Part of a small language model's weights.
Architecture: RMSNorm before each block, rotary positions, no biases in attention or MLP, untied embeddings.
Training: a variant of SOAP for these matrices, 5269 steps.
Each number is 128 + 32 x the weight over its row's rms, rounded and kept within 0 to 255. Layers, rows and columns count from 0. The size above them is the row's rms in percent of the matrix's.

# layer 8 attention value, 128x128, rms 0.104, rows 18-31, columns 64-127
size [ 97  98 106 101 100 107 107  98 100 109 103 101 105 103]
[[ 83 131 155  91 153 144 102 136 146  86 128 137 192 130  70 168 106 164 163  84 120 169 129 119 115  62 139 132  88  98 114 138  65  88  90 148 144 131 142 139 125 148 118 104 129 185 150 100  99  90  53 112 101 152 161 106 117 119 142 131 113 124 130 137]
 [105 192 108 135  85 130 141  98 178 157 134 115 149  40 103 107 100 115  84 128 168 109 131  76 105 157  90 140 135 134  94 170  90 175  66 112 140  99  98 169 129  74 120 156 160 138 104 145  76 154 116 142 155 104 153 160 157 112 133 118  98 121 118  81]
 [153  95 122  98 139 156 127 163 126  92 154 137 132 146 145 106 107 173  99 158 161 177  86 104 119 183 176 117  41 170 164 148 166 117 110 102 142 148  73  72  76 159  99 104 147 178 119 104  99 166 160 122  97 190 165 170  99  97 182 127 155  82 159  99]
 [ 71 110 144  92 167 173  66  97 167 121 118 161 131 166 144 111 135 118  82 166 131 136 187 167 127  95 110 131 130  76  82 139 149  87  89  98 107 166 152 147 126  97 142 172 143 145 118 117 145 144 165 116 132 146 125 134  91  56 182 116 112  97  91 129]
 [148  79 105 103 120 146 128 140 109  70  92 129 156 112  90 118 102 126 136 103 102 159 109 102 110 109 115  95 157 115 158  91 151  89 142 119 156 150 145 145 143  59 144 117 161 149 145 133 181  71  89 106 154 110 199 143 145 136  99  64 154 150 145  86]
 [167 194  97 128 130  85 147 153 122 185 139 151 136 158  97 120 175 143 135  65  74 104  91 124 135 142 106  86 107 134  58 104 130 127 161 121 149 112 130 117  71 124 121 176  80 119 126 158 134 218 123 139 115 148  96 111  85 105 165 128 108 204  93 142]
 [152 140  80  81 102 133 129 128 100 187 124 168 134  95 149 110 115 178 135 113 106  63 124 123 132  69 112  93 160  17 133 131 159 144 135 134 117 139  63 159 125 118  88 186 155 146  77 141 175 134 112 137  92 101 123 172 137 159 110  71  87 162 172 121]
 [116  96 120 164  72 112  91  98 116 119  83 126 111  37 117 113  94 139  98  49  96  36 173 111 141 141 149 144  91 128  76 180  97 141 131 121 128 162 141 109 193 192 151 124 124 142 147 177 119  93 158 110 100 160  59 149 114 110  93 190 105 135 157  60]
 [ 57  71 116 111 116 162  51 153 140 165 133 102 123 166 145  86  80 149  96  98 128 160 104  87 130 103 134 158 149 104 120 113  95 109 196 122 159 113 138 113 147 166  93 156  82 132 160 120 149 181  92 126 113  92 106  91 110 121 121 176  97 170 128 137]
 [ 84 104 113 104 154 147 134  99 114 128 109 115  78  93  91 123 156  81 124 179 125 141 124  89 130 199 143 215 153 146  96 122 196 139 135 121 102 160 141 116 124 105 139 103 119 126 132 179 117 122 115  91 160 186 161 152  89 121 138 136 149 121 187  66]
 [114 121 146  53 130  68 136  97  76 107 116 181 113  79 128 155 110 124  81 139 151 118 157 159 143 109 130 152 154 137 150 170  81 119 147 125 110  96 148 123 119 143  82 114 123  81 168 141 130 117 118 140  72 120 191 129 106  41 125 160 152 135 102 131]
 [124 102 138 182 101 126  86 161 123  92 121 112 145 153 116 144 150 147 127 134 125 140 112 163 139 118 149 129 181 131  76 113  96  92 117 178 144  85  68 123 153 147  61 119 184 161 148 195 111 108 132 186  73 171  82 138 142  95  52 166 118  81 155 151]
 [101 122  75 150 155 149  80 156 153 116 133 102 100 130 111  41 151 133 153 158 123  95 166  99 132 107 161 216 136 189 154  93 150 145 189 147 122  81  81  95 164 113 170 140 143 147 104  86 114 140 130 134  83 121 134  99 169 164 117  84 105  82 132 170]
 [160 116 133  69  83 127  98 138  82 158  82 124 110 134 147 155 143  88  89 105 121  97 143 151 145 138 134 129 219 118 130 119 135 125 164 107  84  90 179  79 159 145 125 142 157 173 130 119 123 108 176 172 187 155 177 178 114 140 176  91 105 125 131 127]]
# layer 8 attention output (transposed), 128x128, rms 0.0928, rows 18-31, columns 64-127
size [ 94  99  95  96  98 101 105  99 100 108 101 103 101 107]
[[160 131  76 171 176  98 146 150 139 175 181 172 116 124 125 177 154  63 109 150 111 134 149 148 130 113 119 180 119 119 108  93 156 209  85 115 116 185  79 140 116 110 153 155 129 145 167 166 133 128  93 104 157 132 124 145 112 172 163 119 150 163 132 114]
 [181  79 157 141 134 119 120 174  79 122 110 131 120 171 167 132 126  91  94  98 105 194 124 171 161 182 140 128 123 132 127  88 131  77  95 111 116 101 125 139  86 125 122 101 104  91 126  97 143 120 127 125  48 132 154 143 127 159 131 146 110 173 186  99]
 [111 137 169 132 108  91 133 145 168  74 149 125  77  85 128 176 145  99 112 176 168  88 108 126 191 167 124 109 136  79 117 103 102  94 111 115 118 122 179 120 141  88 168 139 122  65 145 139 133 133 124 139 181 109 149 133 125 154 139  83 170 107  78 176]
 [123 148 145 136 121  95 135 162  44 167 116 107 109  91 105 139 116 158 226  98 175 153 114 115 163 109  62 131 122 136 119 100 118 119 107 135  78  99  97 118 193 182 186 128 126 116  84 107 144 158 127 119 161 167 181 139 148 202 121  96 122 151 116 108]
 [149 160 137  91 125  92 175 124 188 147 119 116 121 156 138 144  95 105 127 124 171 141 138 138 112 127 102 136 107 190  75 119 152 191 111  72  99  91 120 108 133 160 100 169 131 135 144 165 106 137 157 118 112 153  86 150 145  87 124 155 110 144 248 134]
 [102  92 119 138 129 139  79  77 119 115  84  70 166 234 163 116 104 123 125 156 160  99 168 108 103 110 112 163 155  93 108 103 134 147 146  83 101 134 124 161 163 151 135 107  36 131 112 136 116 142  74 125  87 154 125 120 153 177 174  73 148 118 147 149]
 [122  66 118  94 147 167 124 115 134 137  89  80  86 143 116 127 116 140  67 139 180 117 159  93 123 139 124 125 131 149 125 109 161 171  97 127 115 101 164 189 140 176 134 120 109 101 144  77  23 101 145 156 182 152 162  92  97 146 133 170  82 149  96 137]
 [126 116 152  86 208  90 111 160 106 147 151 141 157 141  67 169 142 154 148  83 171 224  99 124 155 116 134 134  78 117 143 112 195 153 104 131 188 100 153 131  83 101 107 157 187 106 114  75 143 153 104 143 119 123 137 117 159 162 111  96 109 115 160 119]
 [119 197 155 181 156 142  73 139 125  80 158  82 183 133  84 161 137 136 182 138  92  63  94 105 123 136 200 108 149  90 153 120 137 109 165 129 131 151 112 173 119 125 142  31 123 159  91 115  98 109 126 120 101 134 112  54 117 160 128 105 115 123 126 185]
 [ 89  90 120 123 155  78 143 164 147 119 133 191 120 133 113 144 146 152 114 131 104 131 152 110 235 101 121  85 189 135  89 136  80 156  96  95 164 119 138  87  94 133 123 162  82 129 133 151 119 115 127 105 123  99  67 169 148 110 159  69 110 142 133 175]
 [ 69 135 140 127  92 143 122 135 193 116 143  72 140 145 154 132 136 138 160 137 151 151  92 123 126  98 148 100  87 137  81 114 118  68 127 126 111 118  88 150 159 119 128 129 185 126 113 183  99 152 114  94 127 127 106 129 155 177 126 141 168 187  95 147]
 [167 138 128 123 166 109 104  82 144 103 149 111 102 148  79 143 124 102 139 153 103 133 173 107 191  73  87 132  99  88 172 128 167 129 113 156 114 112 132 110 133 135 150 164 113  99 154  94 126  96 103 142 141  73 137 164  89  64 123  79  96 118 114 153]
 [181 152 128  85 146 144  81 138  84 187 164 178 172 162 114  99 170  93 117 109 101 151 102 200 140 145 151  96 143 138 142 137 125 147  88 141  74 152 143 150 118 157 111 106  94 110 147  88 121 169 124 109 155  94 123 103 113 138  66 195 166 169  85 147]
 [119 113 147 130 197 115 151  71 137 122 117 140 124  96 159 126  85 111 129 117 101 118  68  38  96 146 126  86  51 132  98 172 127 127 121 158 161 139 117 190 133 141 107 156 165 105 107 180 145 100 144 110 143 102 155 104 178 213 118 232 113  90 168 125]]
# layer 8 attention query, 128x128, rms 0.0944, rows 32-42, columns 64-127
size [ 91  81  98  80  74  93 105 103  97 108 107]
[[135 109 158 152 136 149 109 162 122 109  87 143 122 198 117 176 168 157 144 126 124 128  86 141 134 184 121 132 133 129 179 125 158 193 101 109 157 102 123 127 133 123 148  90  98 131  79 168 151 197 139 136 114 175 141 146  49 118 124 141 170 126 121 155]
 [143 112 134 156  89  87  84 122 104 115  98  66 116 103 155 111 126 129 152 118 128 187 137 159 102 118 167  75 128 139 134 153 144  64  91 198 123 122 106 106 112 143 109 106 145  96 183  72  81 121 124 134 106 112 143  76  95  47 192 101 161 128 130  83]
 [101 102 152  96 149 142 127 114 153  97 156 133  50 135 133 127 155 124 108 122 124  68 142 149 138 138  95 149 124  97 164 114  74 106 155 125 154  99 115 143 104 162 122 128 178 204 175  76 133 150  94 161 182  50 116 152 166 136 130 121 123  95 145  74]
 [150 155 126 173 113 140 130 176 182 103 218 144 164 157 119 102  93 129 140 124 111 101  91 157 139 150 150  70  99 106  98 110 137  93 102 154 151  88  99  95 108  93 123 166 115 102 123 134 145 130 105 166 177 143 179 122 112  66 163 106 200 131  98 149]
 [103 143 100 122  89  92 140  99  69 138  92  77 121 123 126 122 106 144  88 126 148 117 170 160 115 107  91 152 139  77 134 108  88 138 122  58  90  87 111 140  83 123 115 141 100 178 182 118 122  99 119 154 142  47  62  95 114 131 122 129  83 106 122  93]
 [166 133  76 186 137 122 139 160 112 105 121  75  88 122 176 168 140 130 156 189  99 143  92 132 108 165 143  91 134 103  90 129 109  98 103 118 154 105 110 177 148 161  87  16 152  86 157 175 104 159 140 108 196 154  97 149 134 114 105 101 124 133 123 139]
 [135 125 122 165  92 168  80 139 124 177 177  96 173 169 107 155  97 125 163 139 160 116  66 170 122 142 118 186 120 110  72 146  78 120  79 172 119 114 113 102 149 134 148  49 123 153  94 156 158 124  94 140  95 123 112 164 122 124 148 113 141 179  88 133]
 [114 155 153 127 137  86 140  80  87 138 112 154 185 152  96 113 106 132 150  94  54 118 105 174 144 124 110 130 133 118 128 119  59 127 159 108 140 128 126 122 142 168 152 122 164 135 157 106  90 114 120 155 191  33  99 124 144 184  90 157 144  84 183 136]
 [197 110 179 155 145 122 113 168 139  93 141  99  98 132 108 147 146 145  73 151  86 148 103 153 132 122 160 127  99 114 171 133 168 120 146 159  99 141 161  77 140  97 162 113  36 129 123  92 162 123 151 182 123 137  95 132 171 120 122 121  84  97  94 132]
 [153 155 108 187 123  95  88 173 114 138 152 212 120 122 142 166 122 146 121 128 143 124 138 193 117 129 124 180 141 141 140  71 176 161  66 136 104 113 133 147  77 144 158  48 133  82 179 140 184  98 138 164  70 184 143 135 138 134 133 164 159 146  96 165]
 [155 125 104 143 108  96 125 104 162 111 101 103 117  86 105 115 168 137 110 143 157 162  89 142 122 159 128  93 203 113  87 133 123 112  78  99 105 138 152  86 103 127 106 124  94 140 108 194 145 151 156 112 141 128 183  49 148 128 145 101  81 163  89 133]]
# layer 8 attention key, 128x128, rms 0.0957, rows 32-41, columns 64-127
size [ 72  76  91  78  78  84 105  79  98 117]
[[103 142 121 164 102 139  92 119 125 120 112 149 214  83 132  71 134 126 160 199 155 107 100 136 114 145 140 181  86 213 113 137 132 110 156 137 136  97 123 141 116 184 114 107 170 159  76 108  82 133 135 207 107  50  96 113 200 159 154  91 166 112 170  74]
 [ 57 188 155  55 135 110 131 117 142 173 110 162 108 110 167  90 160 122 126 102 104 134 146  96 149 104 130 140 122 161  88 148 131 111 133 186 196 150 142 184 100  80  67 128 162 149  88 150  92 128 143 180 134  65  65 108  99 156 129 116 156 116 165 126]
 [142 158 137  81  65  52 189 144 107  88 139 106  75 170 130  98 145  94 101  87  98  50  80 146 124 116 157 123 137 140 141 105 159 175 109 142 117 171  89 113 138 131 179  72 124 120 109 203  58  96 120 120 162 135 139 106 105 111 105 125 111  96 134 159]
 [165 116 121 131 150 152 106 120 137 194 144  82 125 144 116  87 108  93 164 153 170 110 181 113 117 137 154 114 205 105 167 192 140 145 167 142 136 167 178 124 118  86 148 130 124 115 117 123 162  95 213 127 126  90  99 144  91 148 146  72 162 140 126 131]
 [154  90 142  92 188 115 145 109 130 169 153 113  48 126  68 144 164 121 137 107 209 137 139  64 120  90 128 192 120 160  89 139 165 173  32 140 145 164  83 116 142 118 128 142 106 123 163 119  49  81  58 110 118 134 123  85 128 162 159 121 158 112 108 171]
 [211  74 119  70 141 110 130 108 201 139  96  91  86 199 150 158 130 200  68 129 122 125 215 145  98 157 141  72 116 145 101 149  98  80 126 106 140 191 161 122 106 100 126 155 122 108 117 111 114 129  97 135 101 150 111 146  80 112 122  91 106 143 121  98]
 [ 68  72 108 138  97 131 143 116 107 127 163 118 164 107 106 111 127 101  90 172 176  99 137 120 101 158 143 130  63 100 154 121 171  86 118  91 175 104  83  98 121  99 116 155 143 154 145  62 122 100  69 132 113 185 106 136 100 169 115 155 123 116 125 104]
 [111 155 132 155 114 173  89 117 145 167 113 116 135 162 116 142 138  94  93  90 143 164 116 116 140 109  62 165 168 121 148 153 140 144 157 123 130 132 105 132 131  74  84  88 168  56 186  97 134 145  63 138 116 170 143 189 120 123 139 150 151  89  95 186]
 [119 102 134 219 128 115  82 104 111 123 164 156 118 106 158 143  85 152 159 136 201  37 130  98 110 114 127  96 140 174 112 103 116 141 127  89 117 113 101 109 117  87  84 134 103 138 138 185 156 121 119 107 108 119 100  95 154 159  70 107 131 130  99  99]
 [139 128 145 152 131 128 125 145 134 136 148 177 126  87  74 104 138 129  97 107 112 191 146 168  99 101 126 188 146 137 146  84 122  54 138 118 159 100  95 147  95 102 156 158 140  93 177 125 157 111  55 104  69 151 104 153 105 210  93 160 178 135 127 126]]